{
  "n_layer": 12,
  "d_model": 384,
  "n_head": 3,
  "n_kv_head": 3,
  "head_dim": 128,
  "d_mlp": 1536,
  "vocab_size": 11341,
  "activation": "tanh_gelu",
  "norm": "layernorm",
  "norm_place": "pre",
  "norm_eps": 1e-05,
  "positions": "learned",
  "qk_norm": false,
  "attn_scale": 0.0884,
  "bias": "all",
  "tie_embeddings": true,
  "parallel_block": false,
  "init": "normal",
  "init_std_qkv": 0.0545,
  "init_std_o": 0.0111,
  "init_std_up": 0.0545,
  "init_std_down": 0.00556,
  "optimizer": "soap_variant",
  "lr": 0.00507,
  "beta1": 0.95,
  "beta2": 0.95,
  "weight_decay": 0.092,
  "lr_head": 0.00759,
  "warmup_steps": 200,
  "schedule": "wsd",
  "decay_fraction": 0.672,
  "decay_shape": "linear",
  "final_lr_fraction": 0.1,
  "batch_tokens": 131072,
  "seq_len": 2048,
  "doc_mask": false,
  "train_tokens": 397100000,
  "steps": 3030,
  "dataset": "wikipedia_en"
}
Each number is 128 + 24 x the weight over its row's rms, rounded and kept within 0 to 255. Layers, rows and columns count from 0. The size above them is the row's rms in percent of the matrix's.

# layer 6 MLP up, 1536x384, rms 0.152, rows 889-924, columns 288-383
size [101  99  95  97  97 100  96 105  95  94 105 101 102  98  97  93 104  99 103  95  91  96 100 112  82 110 102  97  94  98  95  94  97  96 102 100]
[[ 97 125 162 118 148 108  90 119 196 101 108 116 136 106 112 182 130 125 125 104 122 136 106 122 113  96 102 131 118 137 122 109 102  74 108  87 114 102 152  97 151 190 141 157 151  98 115  89 145  84 134 143  89 132 128 134 145 130  95 179 117  77 121 141 123 134  98 147  78 133 119 161 132 107 101 132 157 139 150  98 163 134 128 124 141 124 122 132 175 116 157 145 100 145 136 104]
 [ 90  99 115 106 122  79 122 106 105 120 123 116 157 115 154 126 127 106 127 126 131 115 144 118 126 147 132 124 138 127 157 123 100 153 124 108 124 136 107 122  91 141 145 148 141 166 150  59 122 105 128 133  91 186 168 126 164 115 142 111  80 127  98 112 156 130 105  65 107 128 111 150 135  97 125  96 124 104 165  96 142 141 107 202 159 129 182 133 120 144 131  68 128 104  61  97]
 [102 125 134 157 142 136 141 124 122 170 106 122  88 137  99 116 134 119 141 128 144 142 147 163 122 148 112 104 137  92 120 171 188 151 100 145 122 147  96 141 117 128 111 119 124 157 112 156 158  95  85  83 142  84 125 140  97 104  75 139 152 148 157 161 160  97  84 121 142 130 155 148 134  86 179 118 113  93 109 123 125 158  94 126 107 136 121 133 137 129  74 145 125 151 126 132]
 [158 142 134 117  99 146 134 105 109 175 104 114  67 120 165  88 133 127 123 135 125 147 165 114 134 163 150 168  71 124  73 107 129 179 125 112 152 126  90 158 123 129  80 154 122 104 167 148 111 121 119 107  93  89 139 137 124 131 120 129 100 131 133 133 134 157 155 130  93 134 112 104 129 114 120 112  98 140 149 148 155 124 131 110 118 134 128  90 128 114 120 174 115 164 143 163]
 [142 119 119 129 120 113 132  90 143 129 123  99 131 174  72 137 143 149 133 169 143 112 154  66 141 144 140 115 136 161 149 151 124 151 101 117 111 149 109 129 205 113  86 110 114 129 130 115 133  95  93 104 139 165 128 172  89  56 163 134 164 108 155 127 128 136 122 123 158 119 149 125 139  88 141 149 145 146 115 111 123 126 128  54 105 129 125 106 129 120 130 137 110 127 176  83]
 [ 92 136 134 148 150 152 117  93  78 117  88 135 183 135 115 135 155 154  98  64 165 137 133 163 125 110 145 116 118 107 141 154 131 114 110 114 133 149 128 136 139  96 143 129 101 154 113 131 144 102 116 140 121 170 151 107 121  94 133 174 120 143 123 103  77  85 150 144 102  95 127 132 103 137 144 156 163 115 121 139 116  93 164  84 135 123 120  85 202 154 142 190 104 175 105 102]
 [139 154 147 169 157 128 140 133 143 135 166 116 123 154 125 127 117 127 129 128 180 148  83 140 138 124 116 133 166 111 134 115 153 162 119 142 119 132  87 143 123 124 150  96 169 154 130  98 152 160 165 102 130 134 136 122 104  81 161 100 117 152 100  94 145 131 115 104 107 137  93 144 121 126 101 134 126 105  83 153 115 116 132 125 131 155 122 160 149 158  59  98 130 134 114 134]
 [150 124 114 134 112 135 123 130 146 132 107 138 119 124 102 131 147 159 151 121 120 156 114 129  94 107 131 123 127 143 142 129 132 107 111 162 139  95 115 159 134 141 123 148 123 138 130 155 136 115 137 135 185 127 145 131 105 128 114 121 145 135 120 172  91 146 108 140 146 148 115 138 136 165 102 168  92 127  89 140 139 170 131 102 116 128 125 113  96 116 135 111 123  60 170  94]
 [105 164 151 134 142  99  99 125 120  96 143 144  96 108 130 135 110 151 134 162 139 106 120 170 132  96 130 103 112 133  94 148 128 129 159 176 131 128 171 135  76 106 158 139 102 109 153 122 135 123 121 117 114 103 113  89  92 183 114 142 111 154 155 130 119 132 150 109 175 128  72 183 140 130 102 146  92 114 122 131 164 103 165 125 139 125 152 132 131 154 102 119 157 111  97 152]
 [138 147 131 149 139 107 125 130 163 123 157 160 138 166 128 143 140  68 149 138 136 138 136 121 135 138 145 155  89 160 137 162 137 105 136 153 114 161 191 149 135 111  93 165 135 113 148 109 129  92 163 100 145 150 164 141 111 134 112 149  97 174 138 130 106 151 141 139 148 100  84 128 109 114 102 126 103 159 123  98 112  96  92 132 140  79 141 145 109 165 114 120  85 101 134 162]
 [105  79 157 123 103 105 121  76 139 173 126 155 165 145 131 150 129 123 149 117 151 158  85 127  99 126 113 126 163 124  86 130 129 127 138 149 133 187 172 143 117 139 156 145  98 112 155  67 159 108 126 120 115 188 148 157 128 116  99 112 169 138  97 107  97 125  87 169 130 118 146 141 158 133 169 145  95 136  77 114 127 143 126  94  68 106 137 119 144 144 108 105 130  96 136 113]
 [159 111 119  97 102 119 182 109 111 107 110 131 144 111 148 133 124 121 125 125 125 123 111 172 114 130 145 118 150  84 135 127 150 118  94  81 143 123 154  97 140 118 127 141 150 133 119 114 129 150 129 124 142 116 109 140  88 152 118 128 175  88 113 141 119 136 138 153 154  96 103  95 136 106 103 109 178 127 160 126 152 162 119 165 154  95 148 107 121 139 116 128 100 111 121  92]
 [119 139 169 111 127 148 100 149 132 159 102 123 144 111 137 109 157 137 133 110 155 145 109 115 137 139 129 129 108 112 127 106 128 108 112 145 167 135 148 111 125  90 157 148 137 144 116 143 118 170  94 155  92 127 170 112 120 130 162 163  97 103 154 134 149 134 166 114 170 138 107 136 128 197 128 138 133 125 104 165 102 134 139 144 135 124 159 125 128 134 106 134  88  98 126 113]
 [140 117 143 105 132 109 156 139 143 183 152 105 117 144 114 145  79 122 127 130 140 105 169 142 128  95 113 122 120  66  89 128 124 145  91  87 140 129 132 150 144 123 133 142  80 130 158 167 143 128 149 123  81 138  93 117 109 116 116 104 133 116 105 127 122 130 147 134 106 147 118 120 155  93 162 116 117 115 128 169 127 156 123 159 127 148 158 108 133 104 129 176 116 130 172 173]
 [102 141 136 136  86 147 166 127 179 127  88 145 128 139 131 140 115  88  98 126 141 116 156 139 125 163 136 113 120 130 162 165  92 130 122 104 146 114 138 143 153 176 117 112 132 128 136 124 123  94 151  95 100 133 139 174 146 138 144 136 173 106 119 172 172 129 145  93 151 157 101 114  98 122 152 135 100 148 187 129 151 113 138 153 150 152 132 136 108 142 113 173 102 146 204 110]
 [103 133 129 115 124 135 139 153 112 120 163 106  98 101 149 149 135 141 135 156 141 174 100 128 127 161 117 169 147 151 126 138 125 121 106  89 126 135 127 119 108 113 132 123 120 112 152 102 123 133 120 120 136  94  77 114 157 120  93 123 168 121 149 142 101  98 142 149 138 106 169 157 135 111 132 114 142 134 134 142 134 163  94  95 193 154 129 132  94 172 109 122 107 101 187 119]
 [123 107 100 138  94 162 179 164  95 124 142 167 105 140 122 141 143 131 117 133 107 143 126 150 148  91  94 123 125 150 109 181 149 108 161 125 131 118 120  98 136 133 124 122 119 108 110 102 161 141 116 112 108 115  89 108 118 194 120 181 156 120 166 190 143 141 152 124 123 145 107 103 102 106 117  84 112 144  65 149 101  92 162 132 146 126  86 158  89 144 102 134 137 133 128 135]
 [152 125 160 128 157 103 120 104 129 138 107 122  97 177 127 142 157 183 143 166 151 131  81 165 124 152 157  94 122 141 131  98 181 156 152 122 112 114 122 143 100 127 132 120 110 117 120 143 158 149  83 159 101 170 154 137  94 124 105 116 137 118 106 148 175 108 151 150 117 112 149 177 104 138 145 122 116  84 133 133 128 158 108 133 146 108 131 122 108 131 135 156 128  90 160  80]
 [138 122 137 117  96 103  82 126  93 124 114  97 137 147 106 169 115 147 147 141 158 129  90 139 153  90 137  90 157 138 134 136 150 100 101 109 119 105  97 110 138 114  92  93  98 158 132 146 152 124  85  80 116 112 103 114 143 133 119 156 106 129 154 175 109 166 111  91 145 144 183 188 115 127 121 132 144 154 150 134 119 117 135  93 127 145 112 148 141 114 137 132 124 136 122 184]
 [135 106 165 102 117 165 136 131 150  90 128 132 134  97  93 125 155  86 109 130 126  90 157 158 123 151 130 144 142 159  88 146 143 125 121 150 119 123 177 145 123 144  98 155 138 103 121 134 149 158 146 122 103 102 142 110 133 150 143 198 146 112 132 136 147 133 121 170 126 175 136  96 137 131 152  70 153  97  98 130 132 135  75 162 130 165 139 124 139 140 107 101 107 141 134 124]
 [129 105 141 137 126 140 139 102 166 126  81 144 138  93 103  99  90  90  93 125 134 108 111  98 126 124 138 114 130  96 109 126 112 171  67 140 127 155 131 147 148 108 145 118 147 149 155 145 167 101 124 128 138 119 153 126 140  80  95 110 111 120 123 120 159 110 137 100 137 124 150 183 147  96 111 146 170 112 134 115 153 131 197 132 125 139 178 151 131 140 112 130 126 124 128  94]
 [144 135 113 120 108 123 154 129 128 156  82  89 163 161 150 163 124 152 156 162 143 150  97  78  95 137 128 118 124 135 174 143  86 147 115 121 136 170 121 100 111  64 121 138  97 134  98 129 125 120 126 124 114 138 121 126  99 127 126 147 151 166 165 147  88 113 106 136 179 186 106 131 132 166 144 174 115 126 136 154 151 131 126 159 117 130 117 108 148 132 134 117 120 151 127  98]
 [124 146 123 136 125 113 146 106 155 160 139 167 128  95 146 128 125 116 133 100 109 120 136 110 149 161 148 135  86 127 125 139  95 123 133 156 139 141  93 142 150 144 150 143 120 132 116 111 118 146 159 125 116 123 127 125 174 141  52 125  79 128 152 135 157 143 134 174 116  82 151 101 140 100 140 109 132 149 108 129 152 142 151 121  98  77 116 166 115 130 131 130 128  82 134 116]
 [161 133 130 148 138 115 154  97  89 127 112 132 156 105 120 138 123  90  72 109  66 164 125  98  65 114 108 100 105  90 112 149 103 136 103 159 124 155 160 158 190 127 166 111 106 148 135 119 124 125 130 149 115 130 146 150 119 127 133  99 123 107 160 108 166  98 109 124 147 162 120 121 103 135 152 117 166 122  88 120 139 143 123 138 111 166 135 139 162 133 164 142 115 102 116 140]
 [103 125 180  99 108 140 132 137 123 128 137 185 111 155 142 143 118 129 163 107  99 101 121 122 118 133 130 157 151 131 172 156 184 161 121 137 137 163 168 122 103  85 111 122  87  92 151  95 127  98  82 102 147 101 107 122 119 147 130 128 133 132 166  97 149 134 113  88 129 155  95 168 113 110 159 128  90 186 112 163 166 116 122 126 142 137 155 128 106 150 125 143 160 144  80 163]
 [150 117 141 119 160 108 106 105 110 117 172 126 137 123  86 106 152 107 136 136 125 167 108 126 144 143 137 114 132 128  97 138 129 107  98 118 146 114 129 135 134  85 106 161 151 119 125 129 110 148 118 161 124  94 115 139 160 147 143 128 100 128 114 126 153 144 155 167 108 129 133  96 115 191 171 108 173 100 102 176 116 120 159 125 142 127  99 116 135 102 121 119 183  86 118 110]
 [147 102 117 139 169 129 173 128 159 117 129 130 158 169 106  95 129 122 146 131 123 125 126 113  69 151  84 109 137 116 113 148 145 127 181 102 139 142 135 145 100  59 118 144 125 121 113 156 142 122 136 137 155 101 152 129 137 156  71 130 100 154 152 129 189  99 152 106 122 191 114 130 135 209 151 114 141 132 138 108 150 162 148 115 125  97 133 107  92 164 139 128 149 146  94 156]
 [113 129 163 136 153 129 106 119 146 112 156 106 190 155 103  96 125  87  75 110 167 123 116  91 119 131 135 119 126 149 172  96 141 124 117  98 158 132 164 116 140 146 121 121 143 135 159 136 124 145 133 117 141  80  79 163 117  97 109 140  99 124 157 105 114 159 108 114 147 138 106 129 128 123 126 155 111  99 111 131 103 115 142  99 110 165 175 138 107 199 134 125 123 117 144  90]
 [139 136 165 159 120 155 123 123 126 112 124 116 180 140  93 141 155 166  96 128 131 137 139 118 153 149 150 116 134 103 105 170  96 139 133 160  72  93 144 117 127 151 131 144 156 115 124 152 123 170 146 121 130 170 103 114 145  93 111 116 169 135 169 117 130 116 132 122 124 130 144 155 129 108 131 130 177 154 132 142 105 124 143 138 130 127 157 138 152 164 128 110 137 131 130 160]
 [113 156 132  99 118 114 139 116 100 161 110 100 118 158 106 143 143 150 124  83 155 120 121 124  78 130 112 149 167 105 134 170 130 153 112 142 100 129 147 110 116  65 120 107 171 171 122 108 115 143 135 140 126 145 134 162 130 129 121 124 110 122 115 193 149 121  77 169 136  52 120 195 112 121 142 190 126 109 129 157 140 100 132 134 129 113 160 146  83  95 112 118 118  98 152 103]
 [135 132 160 156  93 163 107 135 141 112  86 142 159 118 136 107 113 107 128 133 139 100 121  78 122 162  88 144 126 110 118 148 154 103  88 143 169 165 116 104 128 171 159 138  86 167 126 123 110 130  76 122 145 115 135 131  63 151 162 121 108 128 191 147 131 122 135 159 119 128  95 101 149 110 121 109 143  71  89  96  94 108 120 134 146 109 100 114 128 102 120 108 135 112 127 120]
 [114 144  88 165 140 130 126 144 140 144 125 142 155 115  78 100  96 117 156 111 141  96 129 128  88 164 115 116 106 116 108 118 150  74 134 111 137  97 162  72 131 143  84  63 166 151 160 123 137  82 125 120 100 138 145 112  87 160  80 129 101 131  91 125 107 142 144 112 167 108 143 119 131 158  90  87 120  89 148 134 142 144 126 107  94 115 157 141 166 122 102 137 124  92 129 176]
 [134  99 123 118 152 124 108 132 148 150 101 111 117 128 148 142 162 124 141  97 123 143 202 150 138 143 150 121 136 165 115 126 144  81 110 113 144  74 142 137 154 114 113 149 133 108 142 130 154 173  97 107 132 143 160 138 122 143 149  88 191 121 166 174 121 116 187 146 133  73 170 122  90 156 129 135 140 125 101 155 191 164 168 117 126 155 153 140 150 129 129 149 172 133 164 158]
 [142 120 123 149 131 125 165  78 123 143 129 104 132 170 132 118 153 131 128 127 113 157 133 133 111 124 111 133 103 133 109 120 148 137 103 142 152 117 149 163  99 162 133  87 156 130 120 120 101 123 176 131 154 103 131 127  97 137 142 123 109 132  85 215 158 146 134 126 167 109 146 142 137 132 105 150 113 100 136 113 176 117 177 121 136 117 135 140 130 147 202 113 128 120 157 114]
 [111 108 116 138 174 140 109  86 117 132 136 172 162 160 120 154 124 101 128  98 175 127 168  99 109 119  93  57 140 124 162 133 108 129 113 122 144 109 139 159 170 121 125 106 123 111 135 118 143 136 124  96 130 106 126 134 109 117 145 135 113  85 127 130 110 115 114 135 129  95  96 165 117 130 128 152 122 126 130 129 122 152 124  96 168  78 148 106 153 148 138 133 119 160 141  89]
 [142 147 165 153 111  97 172 132 132 136 132 119 143 130 150 141 147 165 127 133 165 148 148 129 143 137 102 104 124 132 169 103 137  90 106 136 166 154  48 110 137  84 142 162 145 156 138 124 108 187 124 162 117 126 140 166 117 137 107 160  82 138  79 140 101  90 149 146 116 108 130 166  89 122 170 137 103 104  89 150 104 123 160 127 125 116 166  83 129 107 106  96 118 160 145 108]]
# layer 6 MLP down (transposed), 1536x384, rms 0.156, rows 889-924, columns 288-383
size [102 101  93  95  93 103  98  95  82 103 102 106  96 104  98  97 117  98 113 100  88  91  94 104  94  99 103  96 115  93  97  99 112 108 102 107]
[[149  74 143 157 150  91 138 118 144 105 148 117  87 151 112 103 145  96 121 135  88 155 168 143 115 140 103 122 132 113 142 118 103 144 161 122 109 162 106 108 126 105 175 119 149 153  83 144 156 167 146 115 130 116 164 166  86 110  97 133 108 128 151 119 125 136 108 119 117 168 148 126 115 104 123 125 151 138 143 132 159 138 144 115 123  92 129 146 150 122 149 110 141 122 156 106]
 [181 106 138 130 116 110 135  96 125 137 144 139  89 117 180  62 113 108 142 132 132  81 188 104  95 100 118 146 113 118 132 134 125 121 155 134  89 104 136 142 143 133 112 149 155 115 147 157 133  79 132 107 131 157 114 138 136  94 135 132 154  95 131 131 133 134 105 149 108 147 161 137 149 140 140 138 117 139 127 154 135 105 131 128 111 102 109 186 119 128 144 146 123 127 104  89]
 [126 138 161 153 122 168  99 198 130  91 130 119 148 173 125 161 103 125  98 102 108 109  88 133 166 141 114 144 155 124 114 151 167 138 130 111 140  69 129 148 134 127 129 138 114 137 137 126 115 117 136 124 149 119  85 119 123 172 174 130 129 134  98 124 145 155 109 148 122 131 146 110 135 124  98 144 142 137 163 162 126 129 136 150 160 111 130 121 137 112 172 142 158 129 148 148]
 [151 112 111 152 165 112  97 157  83 130 145 111 139 134 136 129 160 145 115 117 124  93 124  99 155 159  81 137 108 139 142 118 157  84 125 108 142 128 157 113 159 117 172  99  94 174 109 173 106 104 113 107 102 115 129 133 150 135 148 146 125 108 144 106 101 121 147 127 125 124 112 146 112 110 157  86 103 181 114 149 121  92 127 147 134 151 150 109 119  91 105 140 110 132 107 135]
 [121  46 152 112 134 125 150 149 141 118 109 142 146 112 167 125 134 139 127 120 115  96 137 116  89 132 148 116 119  99 109  86 122 113 140 119 121  59 111 159  95 147  80 106  87 111 120 158 144  96 131 115 150 133 127 122 100 109 108 112 138 164 134 127 135 126 134 164 161 124 157 113 175 156 107 114 124 130  91 123 126 140 112  96 173 130 180 110 155 171 121 145 142 135 116 121]
 [103 124 138 125 135 102 145 122 157 119 109 167 123  90 108 110 157 125 141 126 134 104 144 133 104 151 172 139 119 121 135 174 116 137 139 139 139 125 137 155 123 159  71 108 118 117 124 126 109 159 149 120 149 130 125 123  95 130 116 123 130 101 184  98 109 120 117 140 138 109 121 118 130 156 114 149 116 140 152 130 133 125 107 138 133 112 190  70 150 161 118 151 111 146 109 108]
 [100 133 112 129 145 137 160 134  89  98 109 160 155 161 104 109 177 111  86 103 108 169 137 112 118 182 129 130 122 103 150 113 138 154 139 145 137  96 125 120 130 149 169 147 111  99 119 133 141 110  96  82 143 109 124  87 123 131  91  98 147 118 116 148 112 137 122 128 140 117 139 111 104 154 132  81 144 128  95 161 135 140 146  99 153  90 100 161 117 108  96 106 106 115 124 158]
 [154 131 111 137 106 137  94 140  95 156 115  99 138 138 151 103 153 137 148 109 142 114 160 127 147 134 148 154 129 136 102 131 130 158 141 139 122 101 117 189 151 112 115  96  92 119 146 114  74 145  87 135 144 120 150  68 135 118  70 152  65 140 120  90  96 113 180 156 151 122 143 166 115 127 117 124 128 173 115 135 117 133 130  79 109 144 104 131 132  89 113 136 172 139 103 223]
 [117  97 108 117 123 136 154 100 172 131 117 131 150 102 111 131 191 134 121 104 108 140 150  71 121 122 136 125 130 119 144 136  82 151 142 114 138 112 111  83 164 134 128 134 123 148  85 197 136 166 115  76 140  99 175 146 152 108 138 114 137 121 105 105 143 142 127  95 113 131 155 104  94 137 162 104 131 157 133 119 115 145 125 122  85 142 136 105 115 121 141 112 127 155 115 117]
 [132 140 126 118 116 130 139 119  97  99  80 127 130  90 119 116  89 107 160 149 130 133 154 105 155  65 132 103  67 165 131 107 112  93  86 111 156 164  76 138 128 134 115 114 156 144 123 110  99 120 139 129 104 122  94  99 140 114 140 114 151 154 115 105 120 147 159 162 112 127 123 121 171 121 119 144 122 156 102 166 129 147 143  91 126 107 155 159 134  73 158 118  95 167 138 121]
 [ 97 144 116 106  97  93 145 132  95 133 110 129 142 113 148 128 133 109 145 145 104 127  93 131 137 112 155 132 123 146 133 145 112  99 213 114 120 128 123 170 100  86 127 100 107  95 138 113 164 198 149 132 120  98 134 131 145 126 112  95 148 108 113 104  93 123 148 120 145 141 158 108 132 114 136 100 141 133 127 161 151 162  96 105  75  86 147 158 106 103 121  96 173 132 161 162]
 [118 141 125 115 100 119 115 100 100 117 141 102 146 104 144 164  98 139 156 112 154 154 121 149 132 113 139  97 120 161  76 139 116 142 126 104 114 140 148 135  89 101 120 180 102 121 127 159 171 109 169 131 106 190 154 145 139 114  90 152  92 141 112 139  52 125 145 148 119  78 107 128 139  97 159  84 130 131 161 130 105  89 127 117 152 163 131 108 127 133 122 124 190 109  87 113]
 [138 155 103 109 110 142 144 144 111 153 125  88 142 156 147 138 125 102  86 144 105 103 122  88 132 114  83 130 151 114 113 136 110  96 133  77 155 133 124 126 137 135 104 112 108 165 110 121 108 211 134 129 127 161  73 145 126 178 119 144 113 150 118 160 172 153 117 170 127 134 114 142 106 162 153 120 101 124 133 138 125 103 153 184 156 147 171 150 121 111 119 118 110 153 130 140]
 [102 144 156 127 150 125 108 141 114 144 184 100 159 123 100 119 128  98 120 132 121 129  87 108 128 130 151 141 141 101  95 115 147 142 137 148  99 148 138 106 130  92 123 138 139 150 131  86 109 114 122 114 135 112 167 108 112 126 189 139 160 142  94 111 118 121 156 133 158 162 151 117 103 141 143 139 170 166 109 113 117 131 145 164 154 148 139 144 113 105  56  96 136 110 148  96]
 [134  94 140  93  92 111 156 135 114 111 127 135  96 163 147 147 133 124 189  94 147  87 123 112 145 147 112  91 114 153 156 118 122 120 151 146 107 109  81 166 131 174 126 104 124 124 133 125 140 136 124 150  85 132 107 132 129 126 130 121 138  96 167 173 100 114 101 153 130 113 144 132 156 144 136 130 181 116 116 163 141  78 115 130 153 110  95 136 167 120 131  93 156 141 155 121]
 [147 109 118 107 120 135 134 148 118 150 105 145 132 150  88 104  83 139 138 118 134 111 133  70  79 102  87 154  72 117 103  78 137 100 119 127 101 177 118  74 138 106 131 127 107  81 135 143 149 118 117 128 195 145 135 106 126 107 104 122 134  98  99  97 145 200 132 151 139 163 152 132 123 103 136 130 123 180  74 106 141 116  70  93 105 109 133 142 131  97 123 110 134 158 139 128]
 [117 107 109  96 109 136 155 126  80  81 138 155 134 116 147 139 113 113 138 116 137  50 121 106 146 132 104 106 110 144 127 127 127 110 126 137 129 145 153  80 144  89 191 134 163 130  87  94 151 128 160 120 140 120 125 148 115 132  99 103 171 131 123 135 157 121 112 120 141  82 151 124 129 110 148  73  76 103 120 158 128  95 161 152 148 135 128  56 127 115 128  77 126  60 110 109]
 [104 100 133 172 126 164 132 145 124 114 131 112 127 177 137  97 133 111 157 122 146 119 133 143 147 151 130 112 120 135 126 116  98 118 122 130 165 105 114 136 117 116 151 132  85 115 139 100 155 142 124 122 150 166 104  92  83 110  83  88  92  78 117  68  97 150 123 109 136  96 161 129 123  93  86 143 125 119 138 119 128  77 116 154 134 135 125 133 111 103  93 160 117 129  99 131]
 [132 151 116 140 136  65  86 151 108 134 132 140 100 119 135 132  93 113 139 157 118 140 185 144 120 122 122 146  73 122 140 146 157  94 166 143 118  83 132 129 146 157 111 127 151 146  75 134 109 131  92  84 110 110 141 118 155  91 129 102 167 128 129 120 133 139 162 122 150 139 158 112 133 138 112 126 124 136 153 141 139 129 105 109 102 130 175 170 114 119 146 114  97 125 105 156]
 [153 104 158 129 134 142 116 102 137 120 165 126 113  93 156 115 172  96 106  92  93  69 136 151 143 124 101 165  97 191  84 116 135 133 135 128 135  92  97 135 128 169 115 125 114 145 109 130 155 127 126 154 134 126 150 108 126 105 119 175 106 133 103 137 115 135 146 103 171 109 134 136 124 129 123 104 135 161 107 148 106 117  94 132 145 128 144 198 115 105  91 127 129 119 118 116]
 [152 130 144 125 124 126 120 138 154 129 100 122  94 157 188 110 152 134 133 168 123 158  99 125 133 102 139 105 148 135  93 140  81 164 101 112 136 108 111 127 121 117 104 133 189 150  90 174 153 132 121 139 136 133 113 136 107  96 117 157  98 117 109 122 148 126 137 108 147 120 123 159 142 151  89  96 131 118 141 115 122 195 157 175 153 122 102  87  89 115 138 139 118 153 106 114]
 [144 148 117 117 156 134  91  96 117 113 127 108 100 127 119 102  88 140 117 147  97 146 117 154  54 111  63 105 122 127  88 114 160 118 129 114 128 107 123 137 111 141  55 127 162  91 180 136 139 134 123 112 104 147 137 126 146 130 162  86 100  89 112 133 121  76  90 104  74 131 159  89 108 123 123 121  90 138 131 137 173 118 115 125 144 127 139 163 130 155 126 118 107 130 143 118]
 [ 93 122 126  93 145 125 152 109  94 116 146 109 184 126 133 136 113 123 116 105 116 141 124 117 119 132 160 162 149 110 138 130 138 148 107 177 162 119 112 151 137 104 118 136 140 138 100 123 105 142 148 100 131 153  96 131 147  91 110 129  76 147 129 156 128 164 137 168 134 152 126 158  63 134 136  65 120 116 114 120  86 101 132 137 136 101 161 142  98 160 104 133 115 150 141 124]
 [117 113 131 117 111 109 106 131 126 130 109 168 134 130 129 123  69 108 120 158 121 138  98 121 134  88  74 117 105 129 128 100 141 124  87 152 133 160  92 101  97  93 121 129 148 124 179  75 102 126 119 142 137 112 168 107 136  73  96 143 160 112 139 136 158 149 106 161 112 106 164 152 127 150 127 157 152 179 123  86 113 144 152 124 124 132 129 119 136 121 106 154 144 167 116 121]
 [101 112 193  78 150 149 135 100 127 133 150  97 108 117 117  99 173 129 108 138 110 124 137 103 132 157 139 133 144 166  94 129 118 151 143 106  89 139 114 100 135 174 117 107 124 139 128  83 175 139 148 126 167 125 153  92 181 107  84 163 127 132 128 122 129 145 143  99 120 160 106 133 137 135 165 134 105 131 125 111 112 142 166 114 128 119 148 114 106  85 155 137 125 117  94  99]
 [141 119 125 149 131 134 114 180 118 113 148 110 112 115 112 122 107 111 111 149 144 163 119 125  90 132 158 153 111  80 132 120 141 118  92 146 131 118 161 158 116 160 113  97 171 131 128 170 153 157 136 153 162 107 102 152 122 112 168 171 105 100 120 109 116 166  99 147 140 112 145  87 167 139 143 101 148 170 112 179 107 118 128 121 117 133  81 150 132 107  77 125 118 151 119 107]
 [158  59  98 101 102 152  88 126 150 116 181 131 124  87 133 133 105 109  99 119 165 174 156 146 121 124 129 185 130 101 119 153 135  83 154 130 157 117 138 136 105 139 135 131 129 110  96 136 129 101 175 106 162 117  87 133  90 130 129 160 144 105 111 155 161  88 141  93  91 113 125 150 132 114  91 146 125 147 122 145 112 119  97 125 116 155 110 125 150  79 168  97 126 101 108 159]
 [128 157 109 101 134 145 140 165 135 130 125 161 111 139 105 122 111 109 147  91 105 103 141 171 167 112 124 135 111 145 110 164 147 117 113 110 102 147 102 134 120 118 144 134 122  99 111 133  97 126 138 173 114 132 190 100 128 153 109 137 156 133 113 112 129 103 141 157 126 123 167 164 117 135 102 118 119  89 139 130 140 102 167 146 150 162 117  81 129 134 128 140 137 138 149 125]
 [140 118 135 129 108 141 132 131 133 101 138  97  88 115 112 121 111 164 163 159 136 110 152 121 146 105 143 102 139 161 141 119 126 122  99 147 152 119  96 117  94 135 132  98 135 145  51  97 100 150 101 130 137 117 134 122 102 155 106  78 142 131  90 161  65 120 139 116  89 116 152 116 142 119 134 142 125 105 118 136 127  96 128 114 111 130  52 139 115 167 100 120 158  94  97 123]
 [104 115 113 108 138 140 121 128 153 114  92 147 114 102 119 131 130 124 148 170 105 126 158 177 124 174 122 132 117 150 113 123 142 123 117 146 127 147 116 128 122 118 200 149 139  97 122 107 175 121 119 112 158  99 177  55 135 158 139 102 146 166 144 101 130 165 131 110 141 103 143  88 149 112 106  88 111 116 141 127  98 161 100 113 131 119 145 140 136 160 165 139 158 121  75 133]
 [134 121  68 128 118 129 146 171 146 145 157  84 114  94 122 154 137 136 129  58 103 118  95 167 147  94  78 113 135 140 109 112 127 139 137 152  78  77 147 109 129 136 123 145 117 124 121 120  95 159 151 126  96 120 108  87 128 105 114 137 141 104 111 130 105 112 155 121 151 124 118 170 108 107  88 136 140 128 148 126 151 173 100 124 147 123  99 128 145 126 132 197 103 116 127 155]
 [127  93 153  89 107 121 163 150 160 109 140 113 152  77 149 100  84  95 144 135 126  77 131 155 140 153 116 122 157 118 115 109  93 128 120 112 132 120 142 129 117 131 164  94 173 131 144 140 183 148 107 146 139  82 133 128  61 123 132 119  99 115 144 167 111 162 112 138  87 163 126 149  85 115 168 181 163 125 125 126 123 103  82 118 131 122 158 105 107 150 103 141 134 126 128 142]
 [ 99 126 120 115 130 101 131 122 165 116 113  92 117 169 149 121  41 176 142 133 152 113 143 124 123 107  97 132  88 144 125 152 171 104  86 109 183 114 126 128  97 149 117 121 121 111 133 158 137 112 135 121 129  93 200 140 120 115 138 118 119 119 121 133 122 108 116  98 123 128 121 140 141 148 123 126 101 145 136  90 155 152 123 131 107 112 140 109 196  98 141 119 171 140 148 103]
 [120 115 142 113 119 153 138 125 139 111 148 116 112 116 101  81 108 130 111 132 152 140 140 105 151 111 147  79 147 132 111  99 139 125 136 106 195 143 130 121 134 101 158 115 121 149 121 112 127 171 120 137 106 114 130 114 117 154 118 119 120 138 114 113 115 187 125 108  78 143 117 106 112 198 110 138 131 148 145  99 134 141 188 141 177  69 130 130  75 103 125 119  98 147 174 140]
 [125 117  98 169 125 119 110 123 137 113 135 159 142 107 142 114 157 138  98 129 142 113 199 119 119 143  85 150 125 130 116 149 131 131 153 140 138 120 143 109 163  99 113  74 120  95 135 111 144  99 114 150  91 138 146 121 132 106 133 122 152 103 111 123 130 139 119 115 116 188 107 106 148  86 132 131 142 109 123 101 103  75 137 168 168 140  87  81 135 154 108 104 134 119 138 111]
 [123 124 157 139 134 119 120  81 147 143 115 116 158 145 117  58 109 126 136 136 136 136 184 134 110 121 120 119 140  85 185 134 142 141 120 107 139 158 115 105 111 148 140 112 146 106 171 108 150 133  44 153  95 142 154 127 104 112 125 103 112 134 104 105 147 113 174 133 152  90 111 116 140 100 180 113 137 127 167 116 147  96 108 111 124 141 141  99 131  91 137 123 103 179 103 129]]